Part of a small language model's weights.
Training: 125M tokens, 7648 steps.
Each number is 128 + 24 x the weight over its row's rms, rounded and kept within 0 to 255. Layers, rows and columns count from 0. The size above them is the row's rms in percent of the matrix's.

# layer 4 MLP up, 320x96, rms 0.169, rows 154-185, columns 48-95
size [108  79 102  96  99 103  96  84  92  62 102  90  94 102  90 108 108  98 108 103  95  85 110 105 103 103  96  89 100 100 101 104]
[[106 148 146 132  96 121 121 114 118  95 121 148 140 135 111 142  99 147 111 114 152 159 136  86 112 131 153 105 104 103 173 148 129 133 156 105 128 123  92 125  97 139 100 116 101  99 108 127]
 [140 148  84 170  82 152  87 130 165 124 120 111 151 114 137 113 123  98 138 108 106 157  98 154 101  97 114 119 130 129 133 113  99 103 126 138  84 155 127 141 125 137 133 133 160 118 120 101]
 [118 131 131 107 122 164 104 147 125 104 130 120 119 115 188 159 100 135  94 125 114 133 159 163 164 104 147 106 126 166 145 105  99 149 159 135 134 135 147 142 168 116 144 107 124 121 117 121]
 [107 133 139 163 115 104 123 142 104 155 139 122 134 132 138 123 152 162  92 142 130 182 106 127  99 107 158 113 143 110 176 120  90 153 123  94 115 104  97 165  69 167 114 141 105 115  88 126]
 [120 149 164 126  97 110 124 119 121 141 153  83 119 135 150 161 186 104  63 150 100 151 144 133 156  91 132 107 135  84 102 115 143 124 146 143 134  88 102  96 131  89 166  75 165 133 190 178]
 [127 153 137 138 114 127 114 106 124 100 118  91  67 139  83 131 154  99  87 111  89 144 122 156 132 148 144 108 106 138 107 171 136 157 107 124 156 116 109 128 118 151 137 104 157 167 164 117]
 [122 116 101 148 158 107 125  85 103 115 120 159  64  98 103 100 114 165  89 136 109 138 134  55 137 110 124 141 122 129 119 160 129 122 126 127 125 169  67 135 136 136 120  96 134  97 143 131]
 [160 100 150 129 113 126 158 143  86  87  76  89 134 123 138 135  87 150 180 184 126 135 118 130 106 145 115 129 139 139  91 123  95 128 129 141 142 174  75 147 119 170 105 138 109 101 124 170]
 [112 102 114 143 110 134  84  84 127 112 122 148 114 160 143 117 135 135 151 177  83 148 148 148 125 129 111  94 155 135 131  92 127 145 131 142 100 156 179 147 127 164 101 141 169  73 141 112]
 [141 123 100  86 142  97 141 130 186 128 130  93 162  99 144 142 133 127  89 164 149 119 131 167  83 101  94 129 103 140 123 128 131 126  84 156 157 157 152 108 141 133 123 125 125 114 108 113]
 [128 148  85 184 131 113 132 168 142 132 182 130 123 127 112  97 155 108 147 132 131 158 119 159 164 122 111 167 167 114 106 146 131 134 139 112 154 147  85 140 144  60 133 101 167 137 107 105]
 [128  86 134 116 151  83 124 144 132 139  91 136 142 114 135 126  89 125 133 102  82 120 101 132 138 125 104 113 173  77 125 131  99 133  62  96 141 121 116 139 120  82 165 119 107 140 127 130]
 [142 170 132 141 108 111 138 123  98  99 124 147 124 151 123  96 120 157 165 112 155 132 102 134  90 106 128  80 127 114 111  89 132 116 141 101 140  98 100 128 115 124 148 144 136 150 160 154]
 [146 173 122 133 128  99  96 109 121 102 114 154 122 133 129 167 108 128 111 133 112 138 149 122 142 177 138 124 124 113 151 142 110 119 116 125  99  86 154 138 133 124  80 131 165  78 171 136]
 [104 152 111 121 151  84 112  82  88 108 127 132 150 126 101 136  84 111 117 159 113 108 168 157 115 111 131  97 103 149 157 155 157 131 197 114 141 139 115 134  97 107 130 124 116 164 121 158]
 [151 109 125 188 122 167 150 145 147 126 119 142 148 160 137 142 100 133 101 190 108 118 122 124 109 140 151 139 145 128 116 158 146 123 119 124  88 127 127 131  96 114 121 115 116 109 154 161]
 [136 122 121 175 132 147 120 157 127 130 108 151 112 124 104 127 129 142 148 169 134 134 142 168 126  78 197 124 108 135 151 123 100 149 159  95 106 108 107 129 101 129 147 157  85 123 114 159]
 [101 125 159 118  96 116 129  93 132  95 132 138  94 140 133 132  93 103 126 188 139 155 162 141 143 137 126 144  92 124 169  92 159 158 112 132 102 113 127 122  77 105 136 127 155 131 109 109]
 [108  87 158  78 123 115 115 151 129 148 116  96 102 144  95 113 139 141 166 113 139 103 126 152 142 128 108 143 135 116 130 183 139 123 122 108 130 114 142 165  99 115 141 124 136 133 130 142]
 [147 112 125 113 101 150 137  79 134 134 102 100 146  85 121 124 157 138  63  92 126 128 150 129 139 140 127 161 150 114 101 160 131 111 158  93  82 144 150 111 148 159 158  94 140 144 137 134]
 [130 163 128  95  97 130 149 149 144 125 119 116 125  82  82 137 125 120 111  99 147 165  85  75 125 141 132 176 134 135 129 123 163 110 170 134 102 101 142 125 138 150 126 136 107 141 106  99]
 [109 133 125 115 133 137  98 155 106 125 140  98 176  90 125 118 129  79 123 129 103 154  73 163 139 120 128 160 132 167  81 125 154 151 153 139 135 165 120 148 131 176 142 120 125 104  79 135]
 [103 154 142 125 185 120 125 115 123 163 124 137 104 123 137 147 112 150 105 104 156 151 124  86 165 151 165 125 102 148 149  96 147 164 115 152  91 139  96 138 130 114 148 109 153 148 144 133]
 [122 122 193 108 118 126 145 155 150 125 124 155 132  91 100  76 107 140 144 136 135  92 109 126 111  86 159 167 109 118 108 154 130 138 180  95 115 129 120 131 146 137  92 121 137 156 140 128]
 [112 115 128 143  76 109 140 141 137  86 159 157 115 131 196 124 146 161 122  94 101 159 120 127 169 140 140 132 107 145 111 114 113 142 140 116 116 136 144  80 111 125 145 131 153 134 133 119]
 [ 98 133  92 154 144 106 158 148  89 121 160 127 106 134 127 129 104 164  97 148 108 133 153 128 159 160 135 137 147  98 159 165 136 113 118 161 129 110 130 111 123 161 176 114 162 127 150 162]
 [106 145 117 139  92 127 128 143 156  90 113  78 139 122 169 132 115 128 111 104 127 131 140 139  86 150  91 170 151 130 153 138 131 137 134 100 118 145 165 156 121  96 122 103 135 131 118 148]
 [163 139 121 142  98 176 111 130 104 124  76 105 107 139 149 161 114  82 132 117  94 117 140 120 145 141 137 173 125 173 100 128 155  72 102 100 141 140 152 145  83 103 149 136 137 133 108 112]
 [117 117 130 166  72 118 135 110 132 158 130 136 189 125 177 140 112  87  88  92 106 116 112 129 113  98 136 138 117 138 124 139 115 136 148 125  77 138 117  95  94 148 144  96 127 141 107 140]
 [115 136 134 139 158 179 143 118 188 128 100 133 109 100 170 127 139 139 149 160  98 101 154 156 126 149 160 141 136 130 119 123 182  99 115 100 108 166 120 118 162 136 115  68 135 107 108 128]
 [133 109 133 132 104  91 170 149 125  83 173 165  92 136 111 136 110 128 135 122 139 173 124 182 143 134 137 150  79 115 157 153 119 130 206 115 111 102 133 116 110 124 105 117 121 126  87 112]
 [128 146 137  90  90 131 119 144 133 174 112 130 143 138 148 137  95  55 144 128 115 129 118 146 109 157 141 115 138 150 130 133  93  82 156 137 150 155 173 124 159 106 113  92 126 156  96 132]]
# layer 4 MLP down (transposed), 320x96, rms 0.0505, rows 154-185, columns 48-95
size [106  97 101  91  95  95  98  89 100 124 105  94  97 106  93 108 104  98 102 106  91  91 103 103 104  98  93 101  90 102 108 101]
[[ 83 114 129 130 108 111 100 152 166 114 132 124 110 156 127 135  89 148  74  97 117 149 169 136 144 127  89  98  99 137 188 107 119 130 123 130 108  98 123  84  93  82 131 138 134 112 124  80]
 [148  92 130 112 145  87 134 114 114 152 127 159  95 148  99 142 125 128 153 134 147 121 143  84 142 134 145 157 115 112  99 158 158 172 168  49 164  97 113 119 131 132 120 139 115 119 155 115]
 [116  97 100 117 104 139 132 169 161 138 118 150 129 108  91 130 178 132 145  98 135 152 124 116 116 144 133 148 167 120 139 127 152 113 104 108  84 115 140 154 128 141 114 146 146 115 136 141]
 [113 126 138 140 117  85 146 123  91 144 141 136 114 132 127 154 117 120 109 141 145 160  94 134 151 120 132 111 107 171 153 123 116 129 114  72 137 135 151 154  76 172 134 136 127 109  95 151]
 [ 83 131  99 135 144  71 112 126 106 138 140 126 117  88 102 116 162 140 104 132 132 117 131 139 110 137 128 117  99 122 116 109 156 130 105 164 119 122 107 120 114  80 149 143 127 115 116 107]
 [140 164 152 102  93 141  95 107 120  99 121 102 107 121  97 101 150 120 149 145 114 135 114 131 112 102 122  62  77 163 129 149 154 139 119 147 165 136 101 153  85 110 117 143 148 118 136 130]
 [ 65 102 105 139 177  99 123 113 136  93 117 139  98 143 117 125 163 168  96 130 123 159  83  94 126 102 156 120 148 124 110 150 144 111  73 130 108 134 120 102 149 141 123 100 140  88 135 124]
 [ 92 155 129 122 161 155 114 115 156 131 176 132 107 146 109 149 170 101 115 116 112 131 152 123 119 131 140  95 114 109 171 124 132 126 111 108 171 137 176 132 117 133 135  86 139 148 146  90]
 [129 102 131 158  79 139 141 118 115 118 165 160 155 130 131 133 169 156 121  73 112 156 161 161 108 147 112 107 141 174 148  96 117  87 151 158 157  91 137  89 135 122 111 105 128  99 137 125]
 [129 143 130 167 151 173  99 118  84 142 123 128 108 146 115 108  96 129 183 103 116 136 132  96 179 164 153 153 161 109 102 137 111 123 194  81 122 112  94 153 131 120 131 123 127 142 148 151]
 [122 146 100 180 103 111 129 143 137 160 148 162 126 147 139 102 159  97 115 121 138 121 112 171 144 111 110 189 160  91 111 106 119 146 114 102 163 178 105 137 131  71 109 153 158 154 114  93]
 [110 127 142 161  97 103  87  91 100 107 131  98 129 155 125 130 126 105 139 138 147 124 101 137 147 156 134 180 143 162 101  90 116 130 149 130 106 145 150  79 133 179 104 108  86 126 137 135]
 [133 135 123 130 163 121 109 109 115 127 146 138 170 199 141 102 156 127 100 119 123 111 114 127  75 118 123  79 127 165 121 118 116 113 128 112 124 101  93 148 109 109 162 153  98 142 125 172]
 [152 153 140 119 123 123 129 125 142 111 113 101 134 120 141 147 135 168 122 119 151 150 128 136 135 153 103 104 112 105 112 152 122 123 105 136  69 144 128 155 117 159  84 137 138 125 141 149]
 [133  81 116 152 141  86 141 125  95  81 149 154 127 110 134 134 127 114 127 133 152 135 158 148 166 153 116  99 122  77 167 125 128 118 163 155 103 116 124 132 119 122  77 175 140 151 115 132]
 [183 124 137 120  96 146 171 151 144 123 122 157 125 135 175 147 106 113 116 169 152 101 132  86 116 128 160 123 135 149 116 131 166 166 110 133 117 133 150  90 113 140 120 118 138 118 131 101]
 [165 125 140 152 144 148 107 154 105 152 135 157 108 119 115 154 147 130 124 155 154 149 132 141 125  99 177 119  92 139 144  89 109 154 112  72  84 119 125 116 132 134 137 158 130  91 127 159]
 [108 109 151 106 127 142 146 108 142  86  98  93 149 134 127 103 105 154 123 154 163 102 147 150 138 132 136 123 137 114 166  84 126 133 112 146 158  97 141 128 105 134 141 112 152 170 104 106]
 [142 105 129  95  77 135  99 133 140 140 109 115  71 152  71 114 127 154 138 127 101 107 138 152  96 137 133 116 115 128 143 165 118 132 119 129 151 121 126 134 102 115 159 116 113 123 102 158]
 [110 128 126 168 141 122  86 137 126 115  98 163 105 121 123 119 127 120 171  99 118 131 101 111 127 148 161 157  70  98 122 123 107 116 150 126 153 115 125 143 175 121 124 114 125 140 134  98]
 [103 168 119 121 129 155 136 109 143 136 103 119 155 173  97 136 145 122  76 133 132 113 105  81  83 141 152 151 148 155 125 149 137 109  75 146 150 129 145  96  97 160 109 137 119  97  91  86]
 [122 150 143 160 105 120 152  72 117 122  97 127 113 156 116  79 110 147 129 125 157 125 106 106 141 140 172 113 141 107 129 146  99 133 160 134 140 153 100 114 150 107 109 155 129 166 130 165]
 [123 147 108 104 165 135 115  86 140 102 127 131 172 131 144 114 115 112 100 104 180  97 135 107 114  92 167 142 111 109 110  92 129 162 134 149 123 150 143 129 110 105 128 123 124 138 171 162]
 [148 119 186 144  92 131 139 129 161 137 113 148 121  96 112  88  91 128 142 173 127 119  97 161 110  98 153 147  66 122 105 131 155 149 142 137 153 131 156 138 149 125 104  86 148 162 153 128]
 [ 97 129 102 144  78 129 135 184 160  92 124 180 151 126 193 128 143 186 132 132 110 153 129 115 105 132 146  99 101 164 136 119  97 154 127 119 152 130 154 106 129 125 103 153 150 158  94 108]
 [103 147  89 123 178 141 162 137  98 135 135 122 143 102 125 121  78 126  91 116 117  91 158  89 119 125 104 172 115  70 145 121 127  93 113 164 147 105 109 118 139 115 129 144 139 154 153 170]
 [149 123 131 119 145 102 134 147 103 145 100 153  99 151  81 120 150 128 108 124 167 142 132 119 144 130 139  98 147 159 100  95 125 138  54 169 128 135  84 107 137  99 122 134 143 147 111 128]
 [119 103 150 127 153 121 155 141 134 114 165 128 112 133 125 114 129 173 128 122 162 123 159 184 159 116 101 111 133 107 128 124 122 112 184 110 106 137  76 114 179 129  98 135 108 153 170 103]
 [160 151 110 143 111 131 131 122 138 127 120 138 120 136 126 122  91 147 134 117 120 141 109 181 122 145 133 106 149 146  97 104 175 134  16 141 127 124 150 115 164 113 124 175 118 146 127 116]
 [172 117 111 172 105  99 156  90  90 135 133 126 129 143 118 198  98 102 120 137 107 148 103 109 123 116 134 113 109 118  95 165 101 161 106 150 141 112 123 125 101 138 151 177 117 163 149 137]
 [173 126 107 145 143 107 155 126 146  99 142 163 101 117 125 118 134 107 145 104 135 147 122 155 143 128 137 148 104 119 165 153 126 137 148  69 147 122 136  85  78 123  79 107 142 100  91 116]
 [145 149 100 146 153 166 121 168 118 123 129 133 120 149 111 123 158 198 131 123 154 137 130 136 167 133 133 137 138 123 122  99 156 155  91 140 112 147 117 164 114 141 161 146 146 119 172 155]]